Weights of a small GPT-style language model, trained from scratch on English Wikipedia.
Training: 149M tokens, 4557 steps.
Each number is 500 + 25 x the weight over the matrix's rms, rounded and kept within 0 to 999. Layers, rows and columns count from 0. Numbers have three digits each.

# layer 4 MLP up, 768x224, rms 0.0627, rows 660-679, columns 0-111
520499499493520503508495486494540482538515510518525454550479470514511520496486469529483462511514493534500485531518502522484558493567490494464542506519496482512482488516509501498482466507513550548527486511472476524508519450509470502505500495516479471551477504462495511490457437503495506514470497492483537531503486514493530511509490471500
511531462540500510510539522482465504466478498494508481544518492530496462478483491452491483510492470476505496525549505498480497486528503527475496534485509519529486516469507512505446508491503465542470491518509518503448490516472489501487484508480487500566502465493474532519548508457535526490497524474502532454490518555500502547493465491504
486501479519482545517509540465522514500500499479512497530524529500519507503508516496510480497511522501509558521469481478506442447491481469480478490543537503479542507486423519532487501549476487474510483540520467550513454540520497520493505472520493465501534548497466496517495522485502529522517507479513494457517482494504523502483487487479
541505450509499520500511519508523514493530522479495483526483484540501498491488478499487492492532486543496517514496489474500516513462542484527539513505502525485485480519513489482509500536485519492478484509537488545490447506504496483426479480477559491533496469500484430488495503469485473508475507463442509475507506478506544511520533489499
507504509493511485509483501467494506508494524483515454516488535490560529488500460494521459515512525524490535533496494521523462446521510462498573519500495484517492447504516530524483545483476510492483513519515492476449463493502517483485481519505524470479502521484443520485532525495563510506465510525486504484443491498477530515497478484516
515495518512559521475489540512539475537501508498497482515477454514550479496496498541473476458523495534484497482587474497499507541468497517477519486505508517501484472570492539501479531526423513469524512532472485493564472517504487507459505537487483528497538539485528517477468505560491429487491464493475520543549469489493530515504533500514
517489516494510467450529540503473527501500542467500481545514489490502514494510475524510479479498555545491494552493511525532539496487522479512482476505557493510491464518483501539490571524498532467482452468514528518478525460510505470509443510518513477544488494491526541472493496513558473512516459532510503535507474494553492502492532472445
505493502503459494497485489497479517492503475466494502492483468481466504475513510492538481484505506537442494472484504556466528493470488500505506510524511461553512515492525556544534514466502530510508539509527492538504550513488493454491554499484543504490483483485541526516488470418461512488542480538503508523478502522533513522491475501517
499523530492452481555504505560473501537513476512463496491468520464474499511475473537527451517488529520489490480515499518567497525472477467486473497478478497527500539477507551461457515530530500515492509501503478486502517500485531483476517516458528500491491479487515473513506478472502546521513532528496471518455501484529488458508477447499
536528527526523516514468547496481486504576509493507470516501497490544472492529502474470459475510490551452504513501503518456537523502546512490489482502501490516466489488502465505487502504438504558460492513500488487525527476467479512456459474464484507510443500501536508474492492487508510526493480474517487511516497516474498481462474468524
522517510483496511522488480472506480505463501493469521482494511473515470549515520464515543481562512465527508477522468507510536503471489489510494492494474543500518522505501481484544481489484477529508526520502488521550513523487508513501517495510516453472533513528503523486516523523478499525495541545511477521515504495486497511525494515528
518522499516521491475485487465458489463536489451503502496542479501471496497487479493500491445514496464548541523493492450465513522500522507485525509508505525496472521480527521523496500496473506490538511505508486512510557504486503505456483497509480476453489509549522496486509511474477519499545530475503503520512527522489487499494522500534
508515534505452537521496513518516486510545497471517483485467514484479482511488474531517462475502549466515503546477505521442535437482500528462520492486490530478501497472515521495500530504521488465494515508544565508515542498491505459476470512473494492455549532506477489518507522500495540462473493492489500523510435475512505489503449516450
477511487538470525530457472527473538475467490507509450479479457513510482500483490488512507490528489485478487516483488514504483481552517463521482490520489500483514482484462487497441474523535499454495475475502512516508502464520521536507505510487468490527489523498502515519516458507461502504500492483462519491508530512468546500496509456498
468502523495474462473511510505513496467514511459480506479519453530479486503549506480523509473505462519510483534448518503518536496558505481506537534507531503491507489497521466487512536490506504501456510493536475498471523509499486528459497486496512565492478522468527453505493484454494508511519538533483488507495483524510500467478492522544
533523500477485484519467503490522507537500499459472489511472509514503530528535491518457521512510533463503514541502490497565517488504492521501493468507477503532454509510473534509474548493460507491517519493532499537501531506496463451496493489505486453511530500492511499467473549517506503536516479459527520542470504547485471513513460521463
488499468522520512528508451510481524487500548507486507524491463510521449465517504523519464525498525486496473487487483504482471485534505473523516503493483471501518519552456504479486429575532523480517468497510529440476501553537508474501521521511504454539552515477481462498461498502483513470503536493558522483482498464501475544486528493458
504531508510500484530449506494493495532511489478489504480531487490514497463492525528513545526513490452491498473487513497514565481503478479466501486480477510485515495493453497492494493525500512486470547515498475518475529465523483450504473526458522510507450497491497453503552500522473526524521499478480515511539488543488505521491491503475
544443510519495482478470501448540525499471489502501478505487523507503519496497510488467477521508516501527494507526477503486486494509455441492484509519519529471530475486491460492477480524533503495471491509488497528506482516475525526488466498516496513494505465496481463522547544478458524454501480468530538453526510532504442477516489448514
504483516519498479529483489467504497499501513498474509563498498522485493501524529513487514528509534510492515564512467494513515512500486491487510510467495483501461463490503487479476444529457516500512514477468498530499512519527518510504491516531507498464532471475498489485453487488474480512500539545496513484485541495467517505525506492472
# layer 4 MLP down (transposed), 768x224, rms 0.0528, rows 660-678, columns 0-111
468515517491477454511512489514462525495527457493514539490479507473499506491475469471510495535493507541485454493496503470488516471458502509502500523501480487487451514536522505496557483506486514457508500530482526512507508505484497491500463499539478467462504513476498526483500502488526516504507487499500507477489508514449548508484482513521
487570498533518503518480475526502494493486523477450525530476530495481501526489502521474515518515484492526477507495501545557500512459478502507496537489481476528530487524495500531492507480511478509460528479495528483477514482501492520428508485474498511528538484514531517490478489527488453502542477469466515520472529523504510518463487555519
508491474459504526472507501508493503468513471487504559477528486503474484520491490559460552546459505494491487500455538506510484451522489501515513522521509532486598472513512528519475534524486498473499506482474488475504579474496485502470525493463502463493460462497482533520521494499503464513494527493483507487522491468532472477519521450473
504546483517514500542493534477530519494518457508481537490479540498478511447491498521524515488525519497493491517510550473509502498555486491469500441520505505509484501478468496514473516514487468542457521500504536513480514491535536499521463475475504485494476506476505538503501434487515539522492443521483468488494493487515516519485458488498
443503511461541437532522494502490466548479496512513499498519536483497483537471469485518499485539479469540433477447525494508474487500531472528492500503517472512486493510515506515556466530516486475471503483498476506489531522556478506535508516498504496489507532486530553507498442505493517492456468473491523548503511454515464484499523515492
509475471508483512516519501480493487487514499502472491497546509503498510507497504498465540517504479488474483458462464502486500511516491502535496475507472528492501472587457494476492541529500472461489512530478516507494513513474562520511536513432512509502496468543532520492530528521478518513505465531504457463520520524488493531515473542551
469450482492477534473538493534458503511530577527495557482534493500527515513484493499489513523472535505466553467503560510505549464513501504508463535484455485512485494493503538481516500464527499532486504493525528501489496486472519516495492509494528480532508470486470502468482463546516470508510508513500500531484515473500509479492511523508
502523500484496495475467517488481466516533528462515469464515507483518496512506547500473508471490489551482509538480520510524490523479518495535531491511518470520489511490551492504512535518501456513502504500497504561518502503484517491494511501493447484492509529495486476475514526508489533534440500533516491506471480502463460483493507515478
461497504541497501480478517499496464491549523484498486433495505505489517501460513498531476531507531511507501501491486511497508480518501493498491468495510463503527495484488483519543486535514506480461492472482463520439512470458526469519541462503486471600547517504445485506558456482489505509481529524500599525471510502515523473499498474484
521457480503475462461497503494525507479501523528514464503513515522465482515503475503482519486552481510499471541482465543481484557485538494489466555488533485463477518501522462513519481514564524465532489467503490521502450480510525447505486508493518487506501479497447500534514512526511466496512463487491485487478457474468484501472480482512
491519459532512497479516497484487509509494501502478450496516495538495536505476485496509500488512499495513486518494463505529569501493499485489520494480517494456476492457506526492475503533469522470502489481473487531510494481481494490517502479498503485535435516496473510496492465516512482490466489504498531533489509480502553515527502495495
472492488501459512508541498541517505516515466485489522513494493528497538489524459502497523461505497512463504501522518562515521493479471485519464512529527473505502535501460530459491508482521470516470507513530512500506452495502443444521536496488497484513504485426480541515472492490528444471466499498523530500512466503475523499489534499536
527480525537478505474490513497505505510522489499494504428458469496512502460454482527517490484520530490499533493512510491551487477504473532521511487505472560510531484560468517493488473484502498473522469526500464511457502499470518520501471493510473525519527505518500511520531478485490466488493537522525490524518521515543513517534471502512
493451519507498485477508452510506489530489455506500478448481506534508506484531495520512486510492509527529500525535441494536506518501489507487488507488505482541495523499456486472480505497485506520498452501549542477548539463461523510476446472524548471499475484485468486512488438490548542496548482521525472471567485510534525469464550490481
484496516477460495487521481492490511510489497477460482497507535463538513513504513531511491498514499472545499505501504546530529499511514475518518521539514505470460471487524475509473530551508596487480489509507513497546523483493464513508537505520543482462536453497545505465460477495508458530480527517537514488497533480470515481482501494487
501435446469520479465551512507487459489511512487495488454483541524462500497480528477508482530481471511530502509508540494504547509521479527482496450456525484489483477498462523487481491524533527538511517515519514510497502449514506526487515512493500518496473509523500511482538459541495525520471480515485512508515464494495507524528499500528
477516546489483510481514491478500544539516530505508535482516544546489496511454527519475494445506490521538542531457532489504520461487508500498489460557486550483477469494464504530539509458513553512459490473549526470481490509447519476517544506481507493502532517528502544543511466476458524514519546449573510483462490467433514468477487532486
466508426503482493532466507491483509518527499512490487462507468503504494505499508485500508488515481500491464537473527507491489517469472491503498503460516541496492482494508470498532511507549511482473484564492526525457482523514500503540496513489515485511491486463471507493501476482467521438472507469537525503486440545519445513522517464533
476468504481520490493467482489513527464506494503491529466479472501517494523482475498515525498520544590536472478501523452501484476475459466526542535513520517539525452456516507529480505525486537502492484512527481499476511489504483483497495486506465503512484514508490511480538471527489467463514544484536521516500508476486536511508518503510
# layer 4 MLP gate, 768x224, rms 0.0642, rows 661-679, columns 0-111
500473527504527530489516539525483494489451525509483511501473500504539499490534505486464502518471527519472483527493483514537524466489477505503473482512528536536526481484504454522547535480515567496464508533532503532517477522485467480509510486531503530531495475489469540505520521511513517467478496463510507491486504488492506489500480486533
475507499470471508491520535502547534492481456495527514556521483497506474488446490472507484483507493450479515507553481464493541472502523497532531519531483547474537506554487527528480543488523495484509510511493514528511500501518457515521482539502515506508484539484474524501529470521494510489474457474544488464489542529471545522450494484506
488496504502467506517529522462488483474485494530502534484500502509515513507474507527470517518529508497485495504467510463479515464471474546504488479521499471505520510523505509462531486457504536482493520492473483503505481508468509531501523507502473517516453519465460521508526468532486449527482472508554526503469463452511527499503527471539
505505449526466513484496491501519480525472478486511472493485541496501491540497449526494480521488509504497467515450547498517501493500546516503535534476481539527464529496484495531461504501503526486503538490535505483504536490487514516477509505508509484472452519492487518524493477478468527476496469500482514535512472497518513500533525464526
506502519457470533456480523516500514484479476479489496504490538548499527530514486502449471521499503536496498526548547477535500484465541486465476558485474510499477506502434525482476521454524506504479477560482489480501496505486479476474542501510516502516508505453477501529491510481508491562471486482484523515476476451441518540503476470499
483496485474518510508546493489500502497489465481515467500485507517507475482519473476493514519466518518551514499495458473545527517494513527523435498517524505535456453502515538514479496487532511550481496547496512514473491471498505465496485475462515583474434539505498504495531513490497504500464479513526523482546502464516575513468466531507
480498485514531497488522482495513556466470477544489448485481540511444508519521505432493542526489499495487506528537505487511483491541499484496509498475508498484511517494501505502493484486522481495526536549498533454545494557499458493502491521503459511496476534524501512527503561480463523507481450507568527523503494494494487540488457546506
511526473513514543534522518520492504436511464497503521463488510483481518482461533473512472507559509490494495506491499490501450503508503535493568511481461534565485523511481548522467543523486550510497468478488474452483465553496518485522531516486485500526484493461478513506494543498477530499470498515511520475520456485492529495483465483514
499519507504488523539485479502451551521497490531509487501487515463480452508475472460470511473489556504504514498520510547521518446473555478461556533531506499516507506502513486487420459525490520511506507502530542538536503506483496493532522486514528501489498476550545532487504485516482485509469511498510497512518525459454502506473435538484
488521474487502478501481488469496485529513482518494512489518498551508498499528505491521475471511518493515494527485495483504541463461513540482519502501517506526507490492525475482475458500467499486469506507525505539509562503477537490504482514491489485490469503458495473530499488547539455510498521475513493522513528487498554499493458459493
524497497474521473505467487500500484524450480493559460480518502521495487507553496507491469506551522528483443461485477530507513508547512499511508510528530506524502516500498506524494524464477460507478477493458501506507548515557507464485507467462545548468498505484508463505507507459443521506518504530495520478532526482534523528508489484480
505521530447462509526484539507511475459484500525489536552508494499511500500498508478497523537523528483478494481496457540517487497530504513557551526486512516520466510484476475481504489466505545481502484506504518478580559485477495490484495496529471500488469516468505504481483454500513516505476535508497505495554484512490532548454466491524
474543517487480475487520452513488494504431469516475474497492506543471514537478488509478525530497531493482500557546522513542494516540520473547520507531509533543494473526474496512539520518531523511516482550494507565474488529470542508533486551498515488531510516529487519516532494490509504499542536467497513489524477508523534539477480489468
495512508483460500487470504500510449520481524473488541529447507471510471529501464538490522479481524478501482483553518516519521514493516472470523536565498492491499503498503475511497524503439501514527495522538492513504543481485490526514498490522536508478506534441464540485502502535493503499490525455486485541477499455460487531493542495512
490525511452509522499481462530512502498457516522536483512468535464485528522502452524467475449488503473512529522477497467533470491495505510505500500515529516524485474512507523533508559499510486526501537505478541519467523518500491476472515493499497488480489508504527539515486520504528531496442481499486479514536506500486516431481483522476
460520454507475545490510504493480507456489498470492550479514508454445447536517505526496506506486524498534496479500533479520501498461469502537502501493513494485532475512502521502509454516497491463498521482513520483495536495503522521535529517442517508501499481480508515534525487520472533511514511486528483496508486494521495507475548499496
512548500476475518463475493553522536491477464538467501471474503533487463480554441500461483526537542474532504499508510516480453488490498536460524490554490494479487472491468497464512504478507493469485466468521549481534454496503524524513497491524499549465530512450515473489435479506507511519478512501519497540517570465505471485514499506511
475501495498500489502490473549445518474520469463535507505525523499496508513536498510502549465520487503520510551492534498520497491491535511487495514497529552518493494511490495496516482489506479485483492505492520535506487480513497539499515488537506526536467544483485506507516534525515497520486444492506488423524492502463522527461489472468
509510509494537527493497521514494579484501487455516481519517482522471496472483482471504503486507492530490550499515481510522476458512529464494477536499469467494523481502534495498500527505504511485485511547517530500518479472486476491498542453524499530492482499519503483537511555482499532522513483510543487472455486488522478491535530502501